Part of a small language model's weights.
Training: a variant of Adam for these matrices, 9940 steps.
Each number is 128 + 32 x the weight over its row's rms, rounded and kept within 0 to 255. Layers, rows and columns count from 0. The size above them is the row's rms in percent of the matrix's.

# layer 8 MLP gate, 704x256, rms 0.0677, rows 139-205, columns 0-31
size [ 94  93 103  94  93 111  95  96  92 105  96  92 103 121 115  99  84 105  93  96  97  90  89  97  93 112 104 117 101 104 123 107  85  92  93  98 107  85  98  96 112 104 105 103 100  98 101  88 113 126  96  99 105 103 111  90  95 100 108  95  97 108  82  97  97 104  97]
[[153 158 140 150 136 169 120 131 128 157 111  94 130  78 144  69 115 154 126 118  92  97 143 105 120 105 162 118  99 128 115  76]
 [114 147 141  64  65  80 124 131 126 118 136 134 133  94  87 125 157 145  56 154  89 114 174 140 127  93 131 142  89  89 155 154]
 [132 151 155 212 136 175 170 109 133  82  89 114  91 165 105 133  97 111 175 132 134  98 163  93 172 122  83 156  97 172  92  97]
 [130 110 174 125 125 121 109 132 191 125 111 168 105 103 116  84 143  79 169  98 147 156  88  79 179 184 159 174  75 144 106 127]
 [154 100  97 182 154 180 115 161  98 104  93 122 121 121 197 162 138 114 170 143 148  91  69 144 108 159 161 141 131 142 111  71]
 [125 128 103 121 112 112 139 197 104 162 103 146 109 137 121 104 193 152 150  92 156 129 148 152 172 121 142 113  98 106 125 141]
 [199 162 142  99 110  90 119  88 146 122  73 126  81 144 114 200 132 125 105 155 149 148 147 174 131 107 104 106 152 116  77 140]
 [153 157 123 120  95 144 115 115 185  90 138 156 161 159  99 141 199 109  84  82 112 116 130 151 174 160 168 101 116 125 152 121]
 [176 121 154 140 141 145 127  92  98  95  72 139 141  94 131 196  75 133 119  94 164  84  94 116 118 145  95 167 156 119  71 120]
 [187 144 139 125 152 127  84 116  99  35  96 141 118 119 125 153 159 119 138 139  88 153 136 181 124 157  87 111  71 109  64 105]
 [123 129 150  80 149 122 129 105 139 134 216 110 139 146 141 103 147 146 116 118 126  81 181 121 155 147 149 148 109 113  91 195]
 [134 112 117 115 120 136 147  91 154 152  49 104 163 146 200 144  95  92  94  98 105 108 104  68 171 123 153 177 198 192 153 165]
 [138 155 114 189 134 166 168 102 128 144 106 174 117 101 117 177 198 132 158 112 118 171 131 151 127  97 156  95 105 169 111  78]
 [193 167 138 214 141 160 104  82  84 130 180 140 134 125 148 152 137 118  72 126 143 136  98 138 136 155 126 157  86  62 116 112]
 [ 96 133 175 165 154 174 134 156 125 121 127 172 137 113  96 142  65 132  67 162 192 138 122  94 150 151  62 178 180 145 124 149]
 [127 126  76 131  75 167 103 123 137  80 162 104 169 153 135 131 142  82 104 140 161 160 150 181 151 143 134  95 104 137  92 142]
 [124 101  87  97  88 115 132 103 129 112 171 100 133 125  83 121 142  95 123 102 132 128  88 145 138  76  55 135  89 147  91 147]
 [107 135 128 189  90  93 161  74  88 155  48 125 109 101 127 124 164 154 138  95 126 165 105 190  76 143  85 121 139 129 161 154]
 [200 145 127 119 162 184 101 126 128  99 112 116  89 100 165 126 144 113 133  99 178  97 104 125 168 167 173 145  81 112  97 144]
 [ 46 108 136 131 107 161  82 117  78 100 196 182 132 121 134 122 114 129 175  92 105 133 130 175 146 167 108 195 108 121 139 141]
 [147 149 157 116 132 129 112 114 101 158 136 170 120 135 127  98 103 114  97 106 110  97 136 141 128 117 108  69 145 113 103 166]
 [144 142 112 122 122 117  95  98 125 154 118 108 110 136 162 154 102 140 120 131  67  73  70 149 164  90 114 146 104  98  98 153]
 [115 157 104  91 142 114 166 132 158 123  65 185  58 109 132 136 180 122 117  87 118 196 143 142 107 113 154 155 164  87  76 140]
 [147 118 181 122 183 150  95  71 145 102  68 118 100 121 137 184 100  74  90 114 141 136 112 113 123 190 122 152 130 147 160 106]
 [102 141 152 133  85 139 152 145 175 179 135 142  95 106 182 118 147 133 182 143 102 104  91 172 113 106 131 131 180 133  62 116]
 [112 108  65 116 155 108  91 116  81 139 153 129 171 117 124 120  54 110 120 112  94 164 144 162 143 144 106 104 166 116  98 162]
 [158 101 113 166  96 144  90 162 139 133 155 160 130 171 124 160 179 159 115 188 131 182 150 160 144 111 124  74 110 146 113 116]
 [168 133 158 132 109  96 116 105 141  81 206 128 181  91 158 126 112 131  65 138 187 153 115 114 116 156 102 132 121 107 147 123]
 [122 162  76 129 104 142 100 156 140 132 109 139 168 137 135 131 108 184 140  92 147 149 156 112 130 137 101 152 205 146 160 198]
 [187 109 157 133 190 117  57 126 127 105 112 142 144  72 120 174 132 161 132 133 112 112 107  95 154 127 153 158 113  88 126 132]
 [ 79 118 132 133 135  62 145  85 157 210 201 138 129 125 123 154 135 147 135 141  72 139 144  47 186 114 147 119 126 141 226 118]
 [ 97 117 145 121 137  62 135  94 107 161 145 140 168 106 125 115 123 128 100 146  68 112  87 174 110 129 155 145 166 109 112 139]
 [104 178 109 170 167 169  98  88 127 173  84 103 174 112  72 199 129 157  41  48 159 156  77 104 128 172 163 139 154 139 164 108]
 [171 140 146 155  81 145 138 123 181 116 155  99 154 134 175  66 108 148 143 125 129 115  67 131  97 139 116 137 115 148 136 141]
 [141 121 135 116  95 177  99 199 136 104 182 136 115 119 106  67 108 123 138 104 147 128 163 128 127 161 136 116 125 143 130 120]
 [174 132  95 194  88  88 137  84 178 124 121 106 189 101 165 184 115 124 125 185  65 153 151 139 121 139 169 158 109  99 123 114]
 [125  78 158 144 121 143 105 123 145 158 146 141 122 120 154 111  87 151 132 119 193 178 178 160 149 128 104  95 111 161  56 111]
 [124 134 138 123 103 134 130 138 194 175 131 171 116 104  81 137 162 104 151 120 104  89 117  99 141 143 128 151  88  67 119  75]
 [152  95  64 149 214 129 104 127 160 183 164 140  99 118 122 115  45  92 155  71 171 140  97 119 141 180 173  93 126 101  57 136]
 [ 97 146 122  94 150 153 114 163 155 111 102 160  90 140 131 158 142 194 191 116 172  90  50 189 151 210 107 116 175 121 140 121]
 [106 158 173 169 103 162  96 116 183 169 150 108 113 127 110 123 134 124 110 186  85 177 147 114 124 108 164 132 147 119 143 123]
 [154 122 139 114 188 198  72 147 133 162 162 140 140 126 152 113 128 172 147 120  90  82  79  80 165 173 134 144 159 109 130 122]
 [186 183 141 120  76 173 110 130  93 128 141 141 114 110 113 161 126 132  98 133 134 176 146  54 120 161 125 195 112 116 102 159]
 [125 107  82  97  97 203 100 107 134 154 158 103 150 109 118  94  67 170 129 119 123  78  87  76 112 133 132 135  84  95  99  83]
 [105 108 150  92 103 142 120 118 107 160  81 145  96  93 161 128 176 153  98 134  29 122 138 174  88 101 110 144 152 101 115  99]
 [177 174 210 124 123 164 163 129 138 130  52  88 106  75 204 133 167  98  91  83 110 144 109  90 136 102 101  98 136 107  57 153]
 [152 128 183 114 130 150 101 102 171 102 148 180 169  94 148 116 108 159 140  91  86 170 110 119  86  91 137 137 123 153 153 134]
 [125 163 130 148 128 157 129 142 132 177  92 108 156  93 114  56 160  72 106 196 122 165 107 127 196 133  72  89 106  73 115 149]
 [103 156 147  96 157 129 162 117 127 118 101 133 103 142 109  72 159  95 185 132 170 113 178 161 114 141  83 101  94 114 107 122]
 [161 140 149 153  94 180  87  93 158 110 144 176 140 113 136 110 139 115 167 137 176 148 179 116 167 168 143 113 135 128  60 127]
 [176 101 120 107 161 126  98 177  86  96 136 151 193  88 150 111  92 149 119  98  30 121 111 143 146 134 106 146 111 158 136 181]
 [101 119 128 130 143 156 137 104 119 145 107 140 122 141 137  80 168 118 157 114 112 190 141 115 140 134 134 139 135 165  86 102]
 [156 117 139 137 101 160  86  96  83 115  75 183 100 115 120 139  88 144 130 127 137 132 177 145  91 138 103 154 105 130 198 193]
 [105 104 184 146  82 120  70  95 103 144 114  81 125  81 115 161  86 132 103 143 121 136  90  99  98 135 133 162 167 137 112 181]
 [169 153 129 189 111 183  55  99  63 161 105 107 142 112 100  80 124 173  65 135 143 163 123  76 156 102 116 133 119  84 153  85]
 [179 154 166 149 181 151  96 106 200 129 138 156 128 141 100 120 121 174 150 192 123 180 122  86 145 147 138 119 108 159  77  96]
 [131 168  69  80 198 133 118  93 111  95  90 165 112 175 147 109 126 173 100 145 147 133 112 163 119 174  87 117 112 134 105 141]
 [ 54 112  71 114 106 149 120 176 148  81 101 128  99  87 105 136 102 144 124 105 102 126 158 107 125 117 131 151  97 171 118 108]
 [ 86 153 114 133 150 109  99 159 157 136 128 156 123  70 162 119 158 114 158  96 150 190 109 114 141 171 189 114  64  70 121 130]
 [199 171 108 154 121 131 150 129 189 112 106 105 142 111 131 124  85  87 147 154 111 126 125 117 107 128 114  81  74 137 106 188]
 [123 129  73 140 149 111  49 110 118 146 116 186 117 157 134 163 109 111 150  89 134  78  94 151 166 158  88 192 128 135 124 160]
 [115 108 147 128 166 111 138 140 116  97  88 186 159 111  86 129 137 127 142 145 103 171 173 107  73 193 115 154 113 169 123 149]
 [150 125 150 200 114 132 141 112  93 206 112 161 107 115 139 128 183 112 158 133 117 235  92  97 135 136 153 129  79  73 113 100]
 [179 119 143 152  55 139 133  94 136 150 126 103 141 114 102 121 189 124  86 169  67 129 151 127 105 132 142 128 163 167 159 132]
 [ 98 155 181 122 146 147 109 175 109 140 164 162 109 100 111 107  97  93 191 145 129  83 105 105 168 102 161  57  90 107 134 101]
 [121 155 159 128 165 109 110 177 146 108 154 159 132 130 117 178 119 125 136 115 180 175  96 145 174 125 160 174 100  98 178  75]
 [151 171 110 126 126 151  83  98 129  92 156 153 182 128 146  98 138 148 123 123  87 138 113 156 127 182  89 142  69 117  87  98]]
# layer 8 MLP up, 704x256, rms 0.0635, rows 139-205, columns 0-31
size [ 93  94 102  95  98 107  94  95  85 114  98  93 107 113 109 101  86 103  92  99  95  95  90  96  95 112 108 112 105 110 130 105  83  95 100  89 109  90  97  95 107 106 105 104  99  97 104  89 108 116  98  94  99  96 111  93  97  97 106  88  95 105  82  95  96 110  98]
[[ 65 149 151 149 101 139 125 101 134 132 118 155  96 142  95 116 122 188 130 123 148 124 150 129 127 105 132 150 125  92 132  92]
 [159 141 154 104  80 103 107 164 201 117 164  84  88 150 172  55 155 151  62 113 139 108 165  89 151 104 156 141 101 108 165 138]
 [143 104 113 113 118 122 167 170 148 177 122 125 169 131 126 154  79 133  84 106  90  90  77 196 111 125  84 168  84 108 159 181]
 [196 159 128 170  84 113 148 119 131 136 170 119 103 105 129 112 198  61 149 124 113 103 111  93 200 169 118 116  59 112 104 132]
 [129  83 110 182 205 125 144 128 177 148 134 121 144 138 122 106 153 135 134  75 119 115 192 124 144 126 120  56 115  89 137  89]
 [ 57 158 138 143  78 110 113 158 135  78 138 101 135  85 107 129  85 121 120  96 127  70 117 183 131  99 158  91 101 138 158 172]
 [135 119 132 125 119  89 191  72  90 155 105  41 129 140 147 138 120 171 177 116 110 163 155 195 107 117 147 114 131 138 138 165]
 [150 125 154 135 118 103 163  83 157 130 117  74 152  92  71 136 116 140 139 120  82 103  94 139 122 104  99 157 133 120 122 150]
 [ 87 114 139 134 130  87 136 132 103 110  99  91 123 101 112 129 123 119 122 158 134 141 102 107 155 112 138 173 159 162 150 194]
 [127 127 159 200 138 144 131 102 150 109 157  60 165  96 179 173 131 146 131 136 139 135 124 101 194 116 110 122 133 185 149 114]
 [100 121 103 120 106 142 110 101 147 130 120 154  69  82 119 203 124 145 170 141  86 146  71  97 135  76  79 145  99 113 117  91]
 [155 109  99  75 105  74 161  85 122 122 131  95  76 115 123 123 123 117 128 164 185 143 158 141  97 134 108 102  90 149 120 125]
 [123 139  96 119 132  30 140 131 131 117 119 178 117 163 149 128 101 142 127 158 160 114 107 159  99 130  82 113 169 116 158 173]
 [164 146 127 150 160 169  92  81 165 150 165 136 110 155 157 166 155 173 116 155 135 216 134 171  90  96 135 108 134  76  92 112]
 [ 68 142 145 102 109 140  77  70 130 108 152 127 166 138 157 130 130  71  78 176 107 121  52 189  74  98 158 175  83  97 205 128]
 [135 189 167 197 136 189 130 113 147 120 150 142  73 174 140  85 129  83 192 142 106 197 110 141 116 140 157  62 154 126 116 107]
 [148  92 185 199 168 164 155 118 165 113 158 146 131 123  91  92 160 117 185 104 104 124  55  87  80 136 138 107 153 151 165  65]
 [114 162 115 138 128 123 131 145 122 122 104 110 118  34 142 179  87 106  57  80 161 115 107 145 145 139 135 209 147 118 119  78]
 [140 150 141 191 115 167  75 167 106 140 172 172 105 132 149 166  91 118 148 150 111  59 117 130 133  97 133 170 156  76 173 100]
 [151 162 154 125 141 167 203 149  80 131 170 133 161  72  79 131 118 166  78 162 109 124 117 169 143 105  83 127  92 134 191 175]
 [169 100 128 157 123 163  92 114 188  81 181 126  91  94 142  62 163 155 125 103 117 161 106  72  92 221 131 111  91 134   6 136]
 [ 80 163 135 193 125  92 105  90 153 106 145 163 163  77 143 147  71 155 117 106  88  74 143  92  69 184 197 160  97 133 126 147]
 [108 130 144 182 121 148 130 110  79 164  69  71 148 129 143 143 121 146 114 150  94 174 166  89 119  82 135 153 116 129  71 178]
 [ 96 133 122 150 162 146 100 109 139 154 135 119  73 142 177  78 146 177 122 151 163 159 129 184 185 119  98 145 162 134 105 111]
 [101 141 125 124 142 128 179  89 151 127 159  71  64 163 117 133 112  62 161 124 185 123 118 184  86  87 125 146 120 135 150 164]
 [142 131 110 132  83 179 175  77 160  80 107 128 160 137 118  88  95 116 157 122  65 114 191 139  71 137 127 118 143 113 111  51]
 [160 186 111 140 122 133  98 189 178  98 125 143 121 144  80 129 209 113 185 150 106 166 180 156  50  97  77  74 186 147 152 101]
 [ 98 134 159 108 166 172 121 106 140 124  60 131 162 127 110 125  82 109  90 165 127 143 115  73 176  57 173 155 170 136 116 158]
 [ 93 132 108 117 150  56 134 124 179 146 104 141 208 110 137 150 132 122 114 109 167 149 159 162 128 143 180 132 155 133 132 121]
 [113 116 115 129 169  83 125  82 161  59  66 125 133 127  64 180 149  95 131 130 103 135 130 108 140 131 120 126  43 106 167 172]
 [ 86 154 146 140 156  87 135 139 140 186 170 193 130 147 133 151 133 162 184 147 129 113 187  94 145 142 137 124 100 121 169 115]
 [119 107 110  97  81 106  97  93 128 113 175 125 105 134 149 122 179  98 169 100  84 122 225 156 133 130 154 176 169 107 103 140]
 [103 166 156  91 129  53 129 117 120 168 187 103 169 107 141 116 168 193 145 118 131 150 146 108 136 121 164 134  84 195 167 112]
 [131 142  83 121 101 124 148  80 183 151 115 115  90 144  99 143 168  91 140 147  61 108 146 137  89 120 137  73 172 124 103  99]
 [ 79 129 116 131 118 121 177 124 110 163  84 111 102 104  88  88 135 126 131  62 150 105 157  96 136 138 147 134 133  97 177 132]
 [129  82  76  83 125 133 141 136 113 151 141 150 135  97 127 161 142 116 119 113 154 124 128 131 169 146 142 142  25 134 128 131]
 [130 179 141 170 170 104  84  70  99 176  92 142 146 125 117 153 111  94  95 147  94 134 100 133 158  94 158 155 149 122 161 184]
 [119 125 162 193 183 120 130 142 144 123 138  83 139 169  87 109 175 110 129 124 164 133 165 124 164 108 163 133 117 110 191 136]
 [133 161 127 149 168 173 125 121 191  60 186 115 106 160 100  85 126 143 180 117 188 123 155 124 135 131 152 147 195  97 122 133]
 [141 121  98 156  94 168 128 134  96  82 187 119 111 131 109 117 140 122 180  60 182 117 126 149 136 126 106  73 151 170  93  75]
 [169 210 115 146 121 133 133 108 106 108  82 139 126 131 146  76 136 122 157 110  79 134 117 144  88 154 113 139 147  90 162 125]
 [ 88  66 140 117 126  67 152  78 131 184 117  44 127  97 147 161 115  97 104 165 129 163 182 124  88 153 143 156 121 164 163 114]
 [126 124 151 121 182 131 136 132 143 121  36 139  82 174 141 159 159 157 115 133  65 140 171 127  90  98  90 155 113 120 111 172]
 [135 114 109 121 109 133 168 140 131  88 136 107 199 136  98 108 101 138 142 130 188 120 100 131 114  96  74 118 131 166 127  89]
 [137 131  82 141  71 123 132 172 110 136 180 158 125 141 101  77 134 148 109 118 150 121 122 172 113 145 150  98 125 121 155 115]
 [156 119  56 102 141  71 117 137 130 137 138 139 139 168 112 192 144 150 134 142 105 135 103 139 143  93 139 163 159 116 165 176]
 [116  92 188 105 148 142 114 137 159 103  71 106 107 118 144  89  98 170  72 180 150 142 142 101 134  65 138  39  84 145  99 118]
 [152  88 162 126 201 123 131 173 121 121 103 175 113  59 167 143  86 132 101 157  86  97 121 171 169  85 101 163 104 146 123  73]
 [127 139 149 185 113 106 121  64 136 164 128 139 171 129 148 137 119 140 103 125  50 106 156  95 130 125 122 117 165  92 119  90]
 [112  82 117 117 159 114 104  84  41 147 147 112 114 150  88 156 155 173  97 126 118 103 113 145 162 168 101 116 170 150 163  97]
 [155 115 122 157 109 155 104 161 186 136 152 128 117 124 147 116  91  95 172  86 154 165  82 135  76 156 125 119 156 121 131 119]
 [158 180 109 166 233 147  87 124 118  89 125 123 157 163 156 157 144 171  91 137 135 169  70 155 150 126 169 115 138 144 151 131]
 [147 148 106 190 106 115 121 124 139 142 129 125 144 148  73 104 159 151  80 125 133 108 125  95 128 162 144 159 135  99  77  88]
 [144 158 116 144 121 136 137 113 115 158 149 137 137 151 116 134 105 117 159  84  93 184 111 148  94  64 112 132 104 116  95 155]
 [134 156 136  99 119 128 130 162 119  92  95 165  86 160 103 106 149 118 163 119 123 171 111 122 106 136 134 113 128  69 114 132]
 [136 123 151 113 164 173 123 183  81 149 108 161  91  99 119  86  71 166  65 104  77 129 119 130 105 144 143 132 166 160 120  84]
 [ 92 174  66  88 124  90 123 112 142 114  75 173  88 147  96 116 132 139 115 145 141  94  95 171 120  99 108 105 154 145 155  92]
 [177 155 194 157 146 190  93 128 109  84 125 102 116 170 103  66 162 112  98 188 175 190  91 109 177 165 113  98 156  94 143 137]
 [ 92 113 146 130 156 160 151 126 143 104 111 108 151 127 143 130  67 209 110 198  79  95  82  83 164  66 129  69 178 133 122 117]
 [117 145 118 158 149 131 135 144 108 147 134 147 125 114 131  92  86 143 146 128 165 175 153 110 121 166  73 113 115 118 148 129]
 [148 178 139 196 141 144 117 140 162 107 158  96 155 162  99 150 138 135 113 116 145 136 137 148  82 163 199  89 129 113 137 108]
 [131  81 107  98 129 131  76  94  75 107 102  78  69 164 109 174 157 135 122  98  77 143 125 199  98 144 140 138 139  90 141 182]
 [121 104 154 168 133 126 153 169 130 168 158 107  95  86 133 122 113  63 124 133 161 125 113 103 139 143 170 185 158 132 118 152]
 [139 135 117  78 115  97 117 145 120  86 161 156 179 133  97  66 126  94 127  94 101 121 171 158 107 145 168 126 160 111  68 121]
 [105 134 118 133  80 134 145 133 127 155 139 111 226 114 153 127  97 135  90 158 104 146 186 149 136 153  82 142 204 155 127 141]
 [101 135 105 103  83  84 125 130 137 108 153 154 163 157 158 151 118  74 128  56 143 117 119 164 103 108 133  95 133 166 139 196]
 [165 129 106 168 133 127 121 160  77 116  86 109  87  78  91 127 110 200 123 133 116  76 122 149 116 125 123 110 117 104  79 130]]
# layer 8 MLP down (transposed), 704x256, rms 0.0575, rows 139-204, columns 0-31
size [ 93  92 103  93  99 108  95  95  89 112 100  95 106 107 113  99  86 101  93 101  96  96  89  99  96 113 106 110 103 110 122 104  85  94  96  92 109  89 100  96 108 106 110 106  99  99 101  90 107 112 100  94 101  93 112  96  97  98 107  91  96 104  87  96  98 112]
[[135 106 147  72  83 121 113 170 153  95 131 153 120 125 148 225 146 133 110 133 177 159 139  96 116 127 106 198 176 127  79 123]
 [ 97 123 138 148 109 101 132 128 103 144 123 143 141  73 119 168 150  92  73 128 136 174 143 140 175 120 113 132 163 137 105 154]
 [152 130 111 100 136 101  58  76  82 122 206 125 117  93  89 145 132 159  78 140 139 175 132 100 143 152 137 114 189 106 171 200]
 [113 166 145 161 203 177 121 142 156  92 132 111 153 113 144  91 136 191 151  66 164 108 103 133  83 104 122 165 101 184  75 150]
 [106  91 130 157 158  66 190 133 165 181 103 107 144 136 203 147 112 151 131 147  95 155 122 106 106 156 158 134 155  91 127 113]
 [166  83 128  94 207 168 166 114 131 184  83 156 148 160 144 134 181 109 134 133  89 185 126  55 142 115 112 185 160 132 108  76]
 [146 129 154 175 142 116 146 126 140  64 130 166  64  73 140  82  95 138 178 125 177 152 145 139 124 141 124  89  75 123  53 102]
 [182 153 113 128 106  96 155 174 101 144 110 130 119 156 136 200 166 131  97 129 146 133 129 172 139 120 198 158 121 154 167 109]
 [ 83 100 196  73 112 179 140 216 192 118 145 140 140 110 146 101 222 117 153 106  82 131  82 116 123 125 155 163 121 131 169 151]
 [162 142 109 130 129  98 102 129 124  51 130  94 117  97 102 174 114 109 120 134 116 145 121 112 155 120 135 126 104  83  91 105]
 [ 98 147  66 108 112 100  69  98 120 123 146 159  76  83 106 187 148 151 175 164  91 115  81 148 177  90  33  93 114 145 147 135]
 [129 163 128 109 158 107 165 173 126 140 153 159 142 169  99 115 125 151 119  61 155 128 170 153 105 156 147 113 120 125 120  88]
 [146 113 150 107 146  84 122 125 113 146 144 118 114 160 142 105  44 147 105 136  91 126  94 110 143 118 132 178 180  86 133 159]
 [164  95 137  97 140 144 180  44 132 104 107 138 132 166 163 125 194 110 108 186 196 174 133 146 118  98 100 152 148 109 104 151]
 [ 85 117 134 138 111 158 148  92  85  97 188 132 137 108 149 135 148 142 115 182  94 133  82 166  83 207 132 166 143  73 152 121]
 [122 147 165 141 136 186 110 135 131 116 125 137  80 181 158 175 142  82 145 191 152 167 105  83 139 124 205  79 185  96 162 110]
 [ 68 133  88  70 154  55 139 143 111  86 155  79 136  80 129 167 190  45  83 102 151 167 110  91 181 115 106 218 106  76 117 137]
 [ 82 161 105 213  86  96 133  71 121 132 112 156 144 110  93  73 163 115 160  93  97 114 151 169 173 122 126 105 161 133 131 132]
 [170 117 121 167 131 176 145 120 113 105 108 130  84 158 119  96 102 132 151 146 165  75 135 112 128 162 153 157 164 157 123 121]
 [154 197  66 110 133 140 137 121 158 109 111 127 181  69  64 148 143 134 159 147 110 150  91 146 142 112 115 140  98 156 130  95]
 [108  73 135 131 182  59 192 178 112 103  91 139 151 141 168 127 111 108 172 142 136  78 101 130 125 137 108 108 131 139 155 162]
 [134 137 128 128 171 103 142  88 122 138 146 149 154 137 153  84  75 138  77 128 140  79 161 140 154 144 144 162 125 115 107 125]
 [120 180 164 137 160  78 154 101  92 124 137 157  81 134 126 120 177  68 113 126  70 152 144 144 105 170 128 151 149 145  77  90]
 [103 128 139 147 166 122 110 146  87 115 120 102  76 162 128 127 116 151  55 111 152 170 132 146 158 135 115  91 159 157 129 122]
 [100 131  62  62 224 105 122  74 148 116  82 132 103 165 117 102 119 150 162 112 153 182 183 113 122 177  99 120 150  95 128 133]
 [137 123  84 185  96 147 146 172 114 111 130  96 124 141 125 122 156 124 139 131 178 141 146 153 110 131  76 111  90 172  83 142]
 [120 158 152 106 150  81 151 136 118 135  87 123 136  61 103 129 111 143 142 121 120  64 129 134  74 154 102 142 130 105 143  98]
 [146 139 154 135 123  90 112 125 118  85 160 127 140 102 149 109  69 134  90 162 206 129 108 145 183 135 110 126 113 101 158  95]
 [156 147 136 108 156 129  86 119 179 119 135 165 137 146 138 205 100 125 100 143 153 212 142 153  79 140 172 231 120 157 106 142]
 [113  95  76 134 162  55 139  71 122  76  90 132 132 145 119 156 127 106 117 120 108 119 148  80 121 131 135  89  70 107 141 179]
 [182 106  95 150 105 203  76 184 104  64  89 122 139 135 110 114  85 132 128 115 182 111 124 197  87 132 110 144 161 112  59 140]
 [127 110 134 171  60  80 142 149 171 129  75 112 134 128 133  98 162 150 188 108 111 139 149 169 145 154 123 114 120  94  53  92]
 [108 200 123  66 123 137 157  89 118 148 162 150 187 154 128 139 183 143 119 108 164 147 100  69 124 101 180 166 116 125 166 126]
 [106 201  87  87 149 179 138  79 152 105 129 101 126 158 110 147 133  66 108 144 165 123 119  80 130 121 134 101 102 160 123  93]
 [158 156  88 150 123 128 140 125 139 138  96 178 169 161 104 166 158  82 137 143  96 149 142  85 144 138 133 119 136  84 104 105]
 [138 151  94 129  90  93 165  85 142 127 154 104 156  98 188 191 124 139 148 114  70 162 167 157 141 110 151 142  81 149 129 123]
 [124  99 170 148 129 126 101 163  91 221 176 176 133  87  99 110 156 110 185  82 173 175 136 172 131 126 154  98 105 124 125 130]
 [125 132 134 111  78 177 173 128 129 140 131 110 113 100 143 131 168 112 138 147 120  64 122 117 129 156 134 171  91 103 139  85]
 [168 152 129 107  71 178 103 111 129 133 109 121 135 152 145  82  90 145 152 137 112 140 145 108 132  70 121 102 175 123 145 101]
 [156 141  91 140  78 176 105 174 128 125 165 138  81 170 131 166  76 126 125  74 164  96 160 241 124  90  74 146 139  76 155 157]
 [165 179  57  80 188 146 152 101 124  98  98 131 139 111 131  73 131 134 212  80  66 147  98 135  96 174 120 128 160 111 151 133]
 [119  80 143 118 178 118 148  88 143 158 122  77 119 103 132 142  95 133 131 156 103 123 128  80  90 210 152 146 147 152 106 125]
 [ 92  72 131 161 161 141 157 164 150 114  40 118  94 149 146 116 134 116 146 165 107 116 160 141 100  90 159 132 100 158 106 140]
 [134  63 154 127 127 101  71 152  76  37 110 136 148 153 149 136 156  94 148 118 173 192 149 150 151 100 137 134 176 158  91 131]
 [171 117  38 157 125 119 128 148 143 107 116 134 149 132 143 158 152 174 108 100 124 136 127 194 117 123 103 116 173 128  88 149]
 [123 151 121 123 124 147 125 138 102  81 122 147 136 122 131 156  78 150 127 134  75 106  84 161 168 127 127 106 148 140 114 148]
 [ 87 144 156 146 146 134  93 102  90 124 120 114 101 137 174 188  89 201  73 162 127  99 129  87 165 130 116 143 119 145 101 102]
 [118  77 191 166 183 184 147 197 110 112 129 111 160  66  67 104 119  85 133 179 128 154 114 188 145  74  74 142 138 131  95 144]
 [ 83 158  96 100 161 163 165 150 135  81 140 147 107 141 110  80  98  73 171  96 209 157 135  70 147 139 125 166  80 182 109 120]
 [ 98  96 160 165 156 114 163  92  91  80 142 132  72 163 127 114 144 151 127 104 135 189 112  87 157 174 142 180 192 139 151 138]
 [186  95 109 128 155 106  94 136  80  75 148 173 143  86 100 150  85 126 126 119 120 157  58 134 100 132  71  91 111 131 101 129]
 [ 79 148 119 191 174  85 148  85 121 109 137 163 113 121 176 112 120 142  38 127 155 121  94 138  91 177 140 116 132  84 129 118]
 [115 100 136 147 147 170 100 139 154  91 106 159 104 122 114 128 123 158 107 120 124 159 175  91 145 172 137 103 111 102 159 187]
 [163 152  95  64 113 123  92  83 157 151 120 156  69 128 177 140 122 135 130 114 135 125 147 115  73 115 202 143 143 111 105  77]
 [114 170 168  91 108 168 117 129 153 102  97  62  32 132 141  62 164 124 142 121 177 119 127 132 115 111 125 105 159  81 122  91]
 [142 147 155  96 191 175 104 177 135 148  79 147 112 148  84  91  67 145 109 123  83 138 129  79 118 107 144 118 113 180 104  67]
 [129  69 175 130  76 141  93 131 150 177 171 134 121  87 124 188  61 120 172 142  85 102 128  91 162  58 106 228 192 143 102 173]
 [115  95 120 125 105 169 152 177  86  80  78 113 118 113 103 149 130 116 119  95 126 129 140  72  91 103 167 136 136 165 168  93]
 [150 112 140 164 144 133 102  93 159 122 116  99 150  97 151 113  74 233 122 148  65 107  66 135 160  83 157 129 149 128  87  79]
 [ 70 101 164 128  97 162  89 179 131 135 124 146 121 132 148 109 120  75 157  91 154 152 154 175 107 144 116  83 106 139 176  99]
 [153 151  49 182 196 109 132  64 169  95 161 152 149 136 125 187  73 121 175 173 131  82 167  94 128 176 105 137  97 142 112 114]
 [149 125 150 119 146 169 111 163  75  93 156 142 143 150 109 154 138 163 125 163  88 104 117 152 106 119 135  82  98 166 123 161]
 [160 112 114 119 132 118 100 107 111 102 159  78 164  86 132  73 110  56  89 153 147 143 139  89 135 143 146 144 137 128 167 130]
 [ 93  21 135  93 170 159 144 147 167  70 114 112  96 135 112 151 100 157 117 171 140 128 155 118 103 113 157 179 138  61 142 106]
 [158 113 160  96 128 159 116 112  94  90 113 121  96 121  80  50 182 130 109 105 135 145  79 170 142 116 123  86  97 105 119 109]
 [147 127  99  87 132 141 143 181 127 147 126 146 152 147 132  80 169 106 142  94 120  88 106 126 134  59 143  67 125 100 156 139]]